config.yaml
norm_eps: 1e-05
attn_scale: 0.0884
init: "normal"
init_mimetic: 0.5
lr_mult_o: 1.56
final_lr_fraction: 0.0
Each number is 128 + 32 x the weight over the matrix's rms, rounded and kept within 0 to 255. Layers, rows and columns count from 0. Numbers have three digits each.

# layer 2 MLP down, 256x1024, rms 0.137, rows 163-255, columns 384-511
137126197145085178139139125140140125093089096138100186062104127119119107135139120069119109217155135055110137112153124173114074156076118087201159060106117099141136106121127138170138133132172073100169129113138111149147159091122145116107102063115170117142099163077156166121143126135191157085177131027155089100084092106117079168112149118087166135089141102156148124114074070184097126139126
116158127140154120157114152150170126124084166100151185150119203132090216112158163112152156148155112090124115092153099122126099112141104116126126133112182184126122133111122127120181169136121166131125134205068100084040103158149152132107173074138085146154109104130122101131116123221112100122085044100128165208171118110119175104125114134105112132070127130186184142125099114122125112085151
135097160092123148116121132149106051103114124172136182121123129139121077086118155156117146131081106072136118147125089091122100101117098109095132046120144106092090177126104127125115144098058104207150102069151157158147101131091137134096171143132192167118116098092148143111107175146137120089100196100049084144140095108165141114100140144138113136153154113141102084122097147099139108148109
142155137160078063133112118150123109149141118121181145150207147124085171164154093132138145142141104094114111082140114077124132120157106098102085132089120127137150157089106130128124095123143163096118113174121091106142155149111126185128105116147127043090112149122121087143127118163096103128124145105106078119111117131129091135114108161176064135154170129126139118153132110143131182080140
161086122132163086157088201134104159241135114063114202176111115154128148148064070144129101155159158155109174092128162117111097135094092143166106160097089102119167133131080145142152166147195063130086127114201161088160148138158131148138151103117123139111144177151146170155173096160140149170118155126123175150110102110142118153078147096121153113161105098086144102151196103097135132159144
083075082143141125148076183117121098102144146098114139133170164124181174182143181139172127119128152165104091169118062104114138121144153116107172083116128112084163102140109135095141108120134137125138079100145160101142114111060158165085085164129138180118086192082157135168128046100152150120084088098072150118158143122157161105096156197078122149145107055155081169119117110127144163143119
136116146089119117175140169135122122106123080080150132119147178123098179097115134145137155162079094102122118177107126183131076103087103154129113102155127138143112143148066131175129173109112095160112113171107121084102161094167151152146148195134117182165094133115130120160123192142132156058132192146117109167093121119160137199118151087144143155102139112167166152143132142108088142100113
158111146115127132161084098092125145090150143116077166118089078126136142094105135143104218078158112126179144178153116148136167143103120148122162230096117142070089141154126110114098165133124128165066095156155104148144124069113131157132123188119139143155115131103121092108054128143105090114140096128091169093108114131145137049164097144141079085125135135152125068107122101125117122119169
134136175100167100107117059113113112156130142133124132131139091196098114100103141173135120114164120099163107158090173162148230126099117118157157141150090161186138112131127143145114129129117090098117147153160127142144166148151096129122116160135168149144104137153164106076085138177112098105166143132051136129112183094100154120141171138192176118137104139160131138141098132090118090051116
091131163150142198093075085165085157129114127160060143121117092137114128145134145127069138213089102096175119158112144116123129086138119105126088149099105135187098122138123100159135138163095097159109153112132140184140178114122101101131126199124191161127164146142059139149095170170148144107150132147106108129086118105077117127159098163106110157160167111209096184094091081125082168064135
164104102107155131112104141142144163143143093132158101090141095112107198112102091167137136134152142197163137114143126168131093143149078093150125121169092212098145163095112140197140175080157143193144159182123119070075173199094138107123092108120087135183059075141150121164099107112094117159149081106130164157114113166102167084094129151064117137109193163144156116138150114178170098128153
116123154133109150103104055100171111063112103134110122100114122131160151101045117182141102061087118078084092150129186138147140093097073121119093120136136126138127106075110151183096135169122120138156154158142111177120138154087154167072137177122130113113131087193070145122181100127139114139164114125126096231136172109122098164135133142164148118099136098120162096085085132096107141079164
107139090102143119034158164015093086155124077130100116165200100107103140175173153150139102133181147142159169100160176186116109102146113130125163124097158167170170175150169151129121154161178128142104116149126143136127091109157079122111155182097118122144131118169120131124152103112105192135065102111082151167173107137121136138127128116162114117119151135091117109197136100101121160150125
170124092104134123098153059093160132142158108131158034108091134120109040084049094071189110082110108147119153135187119147131090083133106141174196130112114171089078111112140145226144167122163174125148118095153147171146116156115094102082090138117096086147153100140148154143146112107149113174147116123116154071117175120113169143150145172138158128140155117074157108152159115179100095063123
088116140170192154181010107090097155121121077136151173169114135096140171136108082104145173135145159103176142204146174093108174123123115053109115153146113125135211067154117110086108157139073133146196130164169106088151100103128133093112083092127074067095085103060146204141121139151204176114096128125088132190144093144084104102124154122084154161109066115142123120137127081061119094151107
137211175127125126093156131115094068151115107111157077151162095166096117107184079061021097142146146131106124128104154167124126197137099120150077122111124083110158124174165145131183116164132114136153169100135108137157126096085144141141110106139116184155110115123155202125141146084148147061101206134139181041072128094081110120128142154153154092113113139173104112108114100217190102152151
189137230138104132153164164139142150167094086148135162119120112118150123108095076132051152132140121152149157159152112130145187131181172139096097112125104111119125153153085119176166202117117090137137120082089142136177208157128151096075125112128188123029125172118109141040114129108150115144145156201091109117129163114144089173136157123106148153116107001122098116100161096062099112176142
116116158108104022124094150083177156112107177101159082146110125109132100168099108130129167097099161090086115094165081096129114126174107131086127103175091157122141092106120090110122130137162085145159128148150141086184129085156206106169093151136140140172087121142090093156118115156102142103059137158093162101132125138161135123142108199112097153106150120188139161155116151169082169155133
140154103123152078150147075133131056133090134126091157149109092124157116108160153201157128158076106120153116088173067107127078164128088132133164125140137158178097096099120139109168115159100133169170127155104155186130169116154181118162137112127197154138155134101114099165120093105129130091102170105135097140186168148101145108119165109101195119153128164122135157138128181148143146136096
136148160150083090149126187127125136085121127118144126117112049084135159148094135135111063128089097085137158133164102167118130136096113134085175183121121124084106156103094158179187109123153118073164112224126137135109110113155124104086111121119091161107113122096180110164124084132126118122136071135182122106095147121105118135106131134103137121111105096132120096111128100093185136131118
150094134147053175130132139113072125128137111150139135148170081170111103117116127127157110159070066159107119146094142083129117153128154120118120116130125094074135144139153120102096134139129126064132112187138146150105123099150135178125106071117140170100136142094091173121153134136142127115184132169072118112123149146131148107143106127111143111165133141096162115149149147102128133084117
110159147152069145097156134120179117118153166097100135127070124130138136139102174105162136126128157070159075119086072126150137128118081132094145135125159179122108146126133081080149142145102148100067078095148107133070129167123159130152125075133150114168147127125190107067164158156125091105058172120128053059062106110137139076128097046138185114115008181184153145118114115144126153172133
137145124135093145118153100102100155119114076187100109132126139173144104166133117099117106133064156119131146115134096113127140152085139187139154112143138142158158180109146100119118106114125162118147106100086132089147171143097139228126134061133157126113130097084112062163126186152157141125070103110092200180104205110124109082197159141146150152132094152131121162091114148105146118081129
160116133146107136124135153156084084081134133091140104120115160152182095079156121141111130099125134094161164103082176109130118075179119112156113088148131110115129158146101113124095154115053117117119178146190219089117079161114125097137146080109110144130132117068199106125107158142143113163145068106167080110126143119178182123132122042140147117164128107165159153084137091128143124125127
160155147144117114116139140133108157105169157156151085142176133161096133123162157120123080119108092128140118120101116114108144130108133152069093141158173107093135163142111146140193101178159147132168082049069094118061119137178085115159117096141119090126104121115085100182070097115149085154131104158107137104114138152080144077144134119121107174096179172117121154199160117102159176160139
142152134142178152151140118144089136080095190104152153166168151141170196149134145113113113150150137065133181082140127128119097113127094089123144118124079136109135105132139164191173135139062144173162132092165211141141139147120151197080127158112172104094105135146161133125155134180108157116134099095124153162126158092159142149113073172116191144132142110131158145039099126121109086067079
134159123185121094152187143148097118114065032188118131114175169136161152151130124165127169136146139112081164175134131112115126107170113117111122108074081149095126073089138167157112120154074118133172127039090115109094136155163088140162171148127117152088087082131156108099178153193145131100177058138141121129142186143175133096086158152090164129139114120171106168155146109104094155132116
093102155137065164107161116173109087127094179093104141108146173123173151077062168127111137106122093143132123059120178151115141082087148122089107107082129159137131085131168147125046095146160113033153086106093136106145129104140121167126181170125123131151127144121074132087100140079135142127156145129099073152103087129092169144087137170138057164134116107130104112112123141068191125164173
121108147136118119080089054142097104082148084134159106124078132161132098131072148169112152133077105093148162119088077116125085082116099149096082043129127127104080146149212191070166206146130150115165128147038170115097117131082152090124130172108089116124161110162157091083080062137131157150105178064138155100130121106119162159151128074066143113142132135093107114103120139149155164168124
187110207092163118126114167196136096097164170112116158117133105130115174080134105164127083153086133085144101131086035113129128155115144063170066127130112098115156146109193110175119163155139188137113155142144183180141140114123165151076140082136131144113158145158163179120119128172121176079127200093131084123121100089143136150129102168103102113132164063162148118129154157089118125137136
148116184134176142153165128162165071080083092153111125109173072118178125170145161115152106184131128034151148073132208117127090222104171098147112188129073131103141162169110156155120120056129151149192136142169139144089088096119105146116156128122112105082144176091091130137126116158143112144168103119123111146149090143162139144074105046095089115137117157093122149075114115152145121134156
111157126116129114165149098107214162090116171160144110085190149112177110095079115134112054109104084162117184095125153151123137139137075113199088087192132169174146117140146145144124116155178100139089094102060166059095130137051179179106130082139142103096170100104069105096126122101080104163169101091118097101144095120129152048149105181130161135147166127138177143068126170198112140156138
187154115120140107101161171116119091158154129085190121173163124112138136163131148088164135094150199114126087143189149083127125096145100120131170138119107122105138113129155164160130156073072104104138068158102082151128152158152142163115163139140072103100148130129131199140115146201141120128084100118117142107091111125146136084100170132156137109163105155184095174097106134138157171103086
137174119128160097094113168147120092198074079148097103114107119147114135188161103136073150117102090151163195079110079139142163094149139127229149223081159162104158087076134124136110146061094115151170175137160104149145148118127127077105136095112121141109058145133074154063117109075123155113120119141130068152110126094098140189135089122172103100187133143144102140103120151176172146164098
101104114174146188107088157159132106095158094091133210115136122086134175149117134175165122193146134142124090082090092119120105115105153139109151173059097094084152167111113086141103148115159108132100166118134132138092147193172134156208110190106116109113126144120116128082147158188106163155125093102126179163240162116171133134137161147127121136057162113146119162135121087142129143095066
152082112099077097163135109127142138146102099179093115095130107095041134146136107134163105156146088137114083112176117118133148132093071100089108154083085110114172162110096085157156108117165079130095106143136094145168147168137073140167137149136115144134152140176045162111140144146160150160046109104141141126075088099170158145134152158128130172166153113098137148169149120094144113140144
135122148098167163129143114162211184108158144120173163129168139144109168102148121118096113148071096098101138101123084123130116059146144112130142120076131132087143098132137086145111127148097109124139090163122158183104161114143128107148123171121122171073146132149131194077071093138125133167111145184080105137169128092125111116112123072080140155105143065178128119142086097132143175131144
101165130153147154102153204155112119113106113144080112054107147151135109087068166150052128158168121120190094111128203124136129139128144151080113141093134142113186110106140138112136193130102079108135144104098167205111122125090119151093113151141165146144127149130167165199103151117132154080145137084111095085074103114152119129117132170138117142172109094163136099136080104089195140117087
161148106098093106100149178147115068203088139143162100166145104109160120122123075122084122123118132078102147120124081076107138109150084113087106115111121168121190164177122097083111135137108208168168097161107102165172089144158082132102144165114105082159142112144077133077181135182142105043140149120116129146146140127094103133153127129130118075113099128131116107085133142043153124124111
121170111177120126182076130148121152126126158167128110135110159067187105154099174159186096106130086095112127050156130123117084124115159213115046107164119112187071188118107122122104135103142070138157178116135136074139195098143075115114183127114128060189171138150065143102109070098119106161100120096167128064127175113103092039149087138104110176145126110123105110092135176141116118087144
168134132179126134162175131103123107194107144154103137102121106115091053154145149126125119082119103107147141110144084124121086126097062135151125142127129125190135101119135139131136081149111164131189106070070104125121108117145146132108106150147108107143141091124159118123163108078148106133116091144103108149108147142188134063150087114107084176094132102114190068105112144110157135116131
175117147076183148129136134123080144124083117163159117136119127134064142105134114077124092133095134089144156149102101143143100154092123124088159147137128119139085135155133132117160161144127110116146111161145064142091194158153077094172172099147137126047104150115096131137127123078132106129083061135119189073139108175141175186152128134119070082091105114099157126088155101151064162078133
109084150145107111164101142109160153134130131131138139079111102129171143128056128115181167143114154155059118114134123136110166166101089112187152102146092159128147181104097059113107123130077085115193149206136173124098074140127062148144139080116049143079102100120091103153125139163134082168153167056121190156135140118204155127068124122096088120088086156131144136132091139122082150079094
099146126142158163131133123136131160155177102127129157123137191156125117136079116141115151127140113123094155106037132113144050125111132180149137203153136147157158105174106175171092139155102087098147150093120124153205136106104114126139173062130116145112093163130185150123146109135124118152102123129108101051097113183155147114108025083099180083107080219159111099051176185121112111107139
101150069107141145155206123159140099130190105187094113132190163121130206121150151174132096129094128133126120127140191115150120188099142139102146076117157086101079142134155134161162086125156167136076181139096131102174098187135160098144192133161107162134155118183141120179189142078135152134099155147077160129140087123175153096120157094136102079133109074159180176112123075144191155111118
137092156154093091117110075163093104089110156070115151162179122136158148146174170181119168122111139119107089151080126078134146108153114162137138152132146157086116092099134118146183082159110102105162152143133107102063104143118105109203124065165116197105133187131138162152078118127091133124090159118119141127102115134128108099142116170150100140145120137144115151163158144075146076161102
125141102066112095070155105169102123113097162167149140154111189105155134122182118177169176147074121127178135186141129111128133114110147167096118133122118145110163106117092140098134127187086189140153089067100147102087181144137108108099112139133223177142113082156135146200152129148128108159124113117083162135112140088141096130114123123142150134100165125113117172106184114080119155069095
125081134096103127120124113157141113131084084108071161177109089160072113124060116126192144196120124087131118122176175154136115099162138077143105204194098151118090113129136121138167129148120140102166135148183163141147167090122108122053105126100159115106102125129131155084145184096118143125079092042150126145195147132116169082127078115117079128123141095091096067132136141121126093173054
097154104119181192169151158177114138157134141141100161149139169118166168194143107115098161119142086147146149103104107117133117160167112147115173101154093140214113114133123133091185147159137173196135178094118132146152130111126202113100160118147082072138196144136139115102138141091151094170133112190149143090192099103133143148127102170154144090127103131120203109128128115110149093124162
087173115108116145084171153153185133182143109046129148156128131108113121154158135106124204134112070194126097160129143111134154063070125144115164117126100165164088168139132124126094138136109136151131185142102148116117091136128162103134168117121137151170154158066204105196090111132121090113100069115101161120126144100130107152069094174147174098163137096151135090098104102114129159151133
128132186151121134121190133071171087121159112127153134168139166126109082172082111064077064105067099135190125098103084135124135141181164176112097109152193105177128178123163152126168146139134063042145089114163130196121115159100156142076185156145096093170135112145128121105135122144134087114127111125171101170058102108126169134124167089133166105121113077132104085130101141113134102165156
124127156133161138135118138141169156147146147153126172140052167127120067168099164125128169105130152138095161183104095113107107113141099154072160133108132112150191071145209140135058158085141135067135099184110118143188057189147177133165123062128121132128107105097099101145086135102172125125138159103104120147080118089136167142163138119165140136089154129137109095127139105140083184115087
085108157191110189088177172117153105134163113159097142147083100083130116184113079123096139149099146146103123160162099129125122120129143097116161084131142136122053133125146068174167135137078147145092085141107111101122121095133137106170137168123102079137137159149147109171118092108155068141150126182174178106172142149150128081061085169121130123093136172156160130147169113172154187101127
133163107113154130106188040149080120134110100091052165146138168063089112148121136114112124104142127109162170126112132161125136158145109148110215093109140083131131135149118154203080107151088166167089206149176094198141148133131131190118145172120109102079120099090199230094106089137181137120148101093068131053074068136155127152077140131154115101073165173152141161103073099118075085148082
108155143132101146096056211108101118097168177144134184179196133115112109133095091077098124117141165139161183096131140100133158107132146117201154111156084117182161110113155128172078144122133098105115085083121169178071117059234113035182111121114132138073144096105072103141097161142072095080148112125101111115134093126131099111138157110093150171149109114105150103168138077171106109106103
109148140174148101082170192151078170104118075097132126162148090076141083166182138115102081128170100164138135091147121088133131147094145087153130112116114154160113124173142081112115088131104058119167130105194054109131148119149154122112080090130132100170154109129169145151128111131133117122102137074091126185158144122167028117187063098110066088136153108132126063106150098170099195155119
139138137149116156163141171158213205100133148100069050139113091153146111129104116196136134109161166124101200124125122101121159095089165132168105143156067167088069100148124158104080147110104079097112073077103120095063103184189174080098115075124161127164081168088165119158167137112096122141116123100092200110152064174138152145150138188165162114125086139139165168164118135082105121118102
102088120134016099128116087093076112132115114130116129119116117110150152138146145103119141123121177191131160162104135142132136162067135150129151165147126157170081111114124148109195120067095133112151083121135125133128124128131121149125099164137171116131145168144113142142115144158103141170086069125161115122145095150172110176118131144165102131155097135128161165142109127115177079105128
092091122169094065091193156114093140143105132128178149088127129088182127101149129106159155173127154108098097091115052166129125166176123169131108158084112149087107136068158163120088178165070093103124131135137118129094187136140169120144068116115160103161088108172153112100181146195152147106125105121162069167096100166127074127071125155091133150124155136140115156119136099180106099126148
156196130106133103151107102083196191165124117176120074161121124107151136090156151108078086085095151118103094062102102108123127106134155074115171158171108102124154129168099125123135109112152133122084168144112156104114115152153071162089122122129093127077133148083161075164122107117122113170123161144158147120148150134117093112092156126180150195093088103062128090130134152159114148118140
113106160080069117157117132158111099077134131114118078106103175133036176174132100108087169079151129155104122182193128080136155147127122078158125070177183136125101088119182188093155188098110127116162134129140081122098091147091193117095168125117174080115091150146141159079102145105156099141147101081139157138033169178173104155151180110137224139108152092122139157124081118143146080104105
124176124161190119113145081171081138159120137139129069152132142092114131083123135067112150087192126151132092076154138123150051111145196150103141078094128157162149175087196135109110122136130180121134083069169071150153067075102108154134100212114119159117099157139134115164086094070135125146136114059100177073165153099159113153070175109141163113122096125121158109150100157122197092170092
157158142141077139200158154121142152098107149199153113159130059101127110130040122156116087133137084089134154146106119128120139115149073121128168107144107104152155155111143144142142136099028120120092126109155175111115107138137111085163069145141150130148168146179150108132151094139123103110141112138103126095114151138116148106140133110124099111183128129165109119121127110109064110153156
118090152156121212087123116143099147121154134122099137200103131170109127182151086138130111162064117095156168068131089130126092118149103160133161169171134141135185084172136142126123163154128124102197088041122233147131070153066172161128119153139140173154064135117128093137105107085154148095111145110209142126115184160163149035135119124160153117177136084166171112133134123159118128104151
087124137137175114149128093131155139167170151138180131115098108115167113141093139130091134126145091177091160122136147132136157157116156126151164097099109197166103119087109105138137116116114169140109124142137205122126049094101137166130138157135109150106148149128168148059147151141106120156143123096136106124132129127162146173157139115091106120111096172084126054058127111153116135181194
148136086140144127153103094112126138121149088123114144145096087092109197199137147155047167124139115173153106095148169067161115147106118105112146051135115129154148118151145147148113076124166191168144123142079077164131137113125127176147156153113128059115180178168150112182146093131112116140121062131164130146125089171120125173118146160193088102116136115163173150101162130120128147061157
115167130137100152089114108114171182131121155122132080124164062135160152112158121139180103146196117085093096184161140121116090161161080087107114034145098122099121112115190090143109124162130113148162131189140119121128145114139128079103114095150110067147098142140044138083128120149167070137124143119134118161142164162106211087141046082159128123095149179125075137161140112136101114038134
105123150077142136092217166181161173162171099119112147104115169155076147172160096148108162110073083100159201099105112128116123119120162120139145154103136089089113123122100177119133130126118132172152158137153087078193160102169089125135180113106138091100126116112110150130116124114153154148115162140098123093177138127104113147102144117136183149189105111140149145140057086149201083110129
141169145168114095153163170158101131146136130132107123102085152119114138143104157154168152073101127118157146162122165109128103102131109167173095129118138109097147165110110111114132122109151150100107073123115196119182105106083091123133125154132168154078212174125089144129073164101127124129123116106148119077102130103107105111119135146121107146133166140116124169152052133079131161145118
171129100096086069169164071094127168142105088116161026118134089087119098178147072142143115071169134074115119122100114131133124208140099119175078135131172124153115086135102096155178038114071160123143068151153100108131135121145118095231156119133094088122140167094079105101114193099118120087099138094149179202046175122154184105118133139141126131128139121158162106083134122105140109160124
116132140163166104137138110138185111077121084151138146117151149122132101130162180127171178105114145160122144174174154099119118128159101134147067170091118156091124123148209123105102153121129101133041087187146158146086154078100135130152108110128104126113071133100161193089151176145160137077155171116120165092061142194166108084060038107125155138126146158078172086154162104097092138111151
113119149130075164092147133157122122081133132150112139100094119185080123143098152119148142100082105126165152118092061121164157055135078184071118128167056073151119090140137107143097152138210138113146097152102059105222055134116086097147125108145142087131126137112055209108158114060139099136100061180143129124090127167167155181169096114137048095127115151143124126147140096154101061106155
148146163171095137092137146187132083120122167139067112117163103138104137099137096115106134095093148081134142079131140116102144148104087076134095093108102151039125143088098127206075135106112093174101112202101115175164121164218176178061093070116078164092090056089139105104086072178145114119212127160174128090113104114096102144167111133097096152189108116172156135118155086140125151144117
131157151131124086150139080085124087131086147158130166094177187130089152187098158118147081089115088170153200123126135152134143122102088156092078081133090090159143122158165169112148107128158161100098091124145127108183136118090071120138152162118088126128109167132097166051129108136101169148183093105117125092090173133121150125170097110124082149126168099183142192125137153138170208138145
133121135091131093131111074127096142160134171113099175149127167125161115120100101163092096167189164130191109120136112146123102134143157110068169127086134164081157095160150166176113104130093169151102114077138161157089150119143135101160126149112074163161152144127126103133119141090109154118144122159096093136073123201180157089099166106111062081091116133186080151171120116142119153132114
136130139160132127133141206068135147125115147123130097113100206161079172120090088101100053114090099183123096142140137091115120095118100165124136119157139093128108067176168138161131184144169157151072119071175089102108192166135148169096118138117178113105126104117106132138125119137103119134188136110104142146057160189151115229160142193186110125178135144114122156140093151080086149110144
110081107148129085187082101177117143181138096099114098217155184116167096139141113106096140155145153119113117111085121115128122127133166111170094086118184120165122156074131111128110106145133136164168175131138179092093139071118144079154107142121090137121134103116069176124061077108182131084080174127114154133131123077188140160028082138123152120138131106100095133124113161084166141163122
136137144132113109163043090103086127100120134174167195127133137102120101107183166134114109178098149178162150113098130146120121096161116106085109133091090134125153096106129158113103096082116086050180147127128092112131121184110141162102150173145076183148137163107174076114160125059144120056140110111106075188143107118124124066109118157186092119098185037136139148133152097174157175149092
137173201108132124119142187082089140138108164079177157111114089113191080157162110154103150193135147115096078082159130146145183137092124099117146128142154177165106113157191148110127112125116072158072132141094130149084162149141085084074121096130100130154185148146147145085121086100179101132082128116195136137118114120128110124113118145117169131092127104147082131065102151092137152132073
108103114123127147131123122146089185089122132123150084127095136123110121160086125134110061063127095107091115096177162140113118133084108132090148190170147099153199149115124115168169137145127137111104113137100097163089098118120082116093142119127158114119107156189063165147158097130104053157144143091131136104136080133153132108115140128142063164097113115169116151136124118167065140100119
144133161193123097117146115143121118117155130137160129109170136112130111185126116124141150114108126144125141098128160109129123155177103142099127096165130126118072117175122171149147116103109146123145152124134172191153103155115150094150145106136128172098202147092169106176058117112174116114111095083165136174101145099102111210132141138111122060133103076059125156114124147160199094077165
144153103151095134104096146092162125140128089112152089129151163114118129122170129115154144121163150125082084119126118109137141140103172095122085125130087124100166163092129131164132120091170127137166185139129158111092116089101164183156106131158146119119099140109137149138128136121104161088090115114180076138078131146140138127103085123115142169140115077109131081214109102136197164136164
089078104122139110147182066151184179117064121140055130114061087077121111183133127133054097175142146152150154172098163119109120137101144118159165094123174135146116157152090080147114145153071142068131138102045132074063154127172176138169116120141191153134138128118081104179156118206123117118088116069125117123199168143153134153129150160162093091143142084142093178075148162205127094123127
165082140100165125143113114151121145132108135126083092124111138069095141106142155135139181123113139139161169069140186163128171105096167146038111064162154135152142138097127172131104116124110145070126160105083081138100139152133078084133119128122102155110082137097111102148111133050202127136134118129114187127092136143108143155219082116133122083064086135109111122059155092114115102045137
090088129156108118144146128107138146133164138137103116162102152081075206167176175118065115134053105162153107128081103054143161093186104134164137107139170126061126112104146102095099097164077162117112173153095090089157132126151152138091148178145096054155150142137134116158149109096152109152075131124142126163116116155132124109143137138128113132122128136071169126138144098093125181138121
081056157102192173114132163124087164050096139128162178110116153104072134090138172091193092153092065115063149133124151089135202166083130148130032101133147122173150172096123160074142145159186100087174182113063109151151127098105159164129149125147133183115164111132172106068178063082132096150119161125136087066138106100156114092066141061117146133104110111086164077154124164131121117148109
188123121130143154160053130168156128121122121115119140101183150134152114168102109104123130155146102185085135163152149122135157096098149152123150134117077174201143101143063118100101178070177074134136100153153135172142115107096157162110114114118120141073152127127110089129192176156118107080088091139207089144164131091163147119127119150097124141097151146162159091091212152150141145161111
156073167074080098154129108158151162081131184093076094144105118140122099181121116177058098111122180090112172092153118114149132128145140142091137119151132149108041120116172102137124108111118120126104105181167118146141134085160155112142152140138156171158182147085168109129126128152151180092163106103161072103081144092157068065149134047117117148113124117145167171191088085162084110135134
120175154115152104082141065145113087078102117136049135105118126150157103142107106114072117091129086144122119123100199150127076167119203107133106120076111157067105149127116104107116146156101105138103155174130137117136189117132129114122134125110105146149119131122122140142081132050189116150154113133082105113157155141092101162128111112152104077125162122187174072154166071170168150068142
116114082152126124073081157105114117117138116154135177084137107154130147144146127179134093105073097108139117079120110115146086092092105106127123130127088098146156202188153154119147129127083146163135151118097145181103105077088112077068167161125130171154148101118128118138167119121155120138125109068120079131135058120095146109112165185136123069179153061101131141111149103136169170046169
128090055128162108131115149105142107110139122104138105138125117158079090117167128096150125086150142141128073185084128069137123113134134110152178140079075151120114188106119045168123093079163183117167100156139075136109105122087141126097122095105175127113152160066144123129152066146117120130129083119146110103155139078103130123159166119115122050115080115118073156074105117094129117094154
120179148150157190153122165131102141183134086079187136114188121143154168147180144105151089099149120167132092167125109097133077129183120154139115138105131123099087162120151171156136129083151111119095153156187179171119109139118165155138138136148075121149182117189189143072125115134093119144168121096126137161138092107164105171132042171182161144130090091182147127142134162136121142150167
133155136074102129162141122126121078140154157098108139161149158117124102141106141108123121116103121076192122121160071096131085143160174124066076162088133148172103134121099128200105084121123118146172152107099197179095115149094166102120114142123087137086162085129133123123145147159117129116086179177130159133167146126094176063073088102146142133180090072103045169191126166116090089159202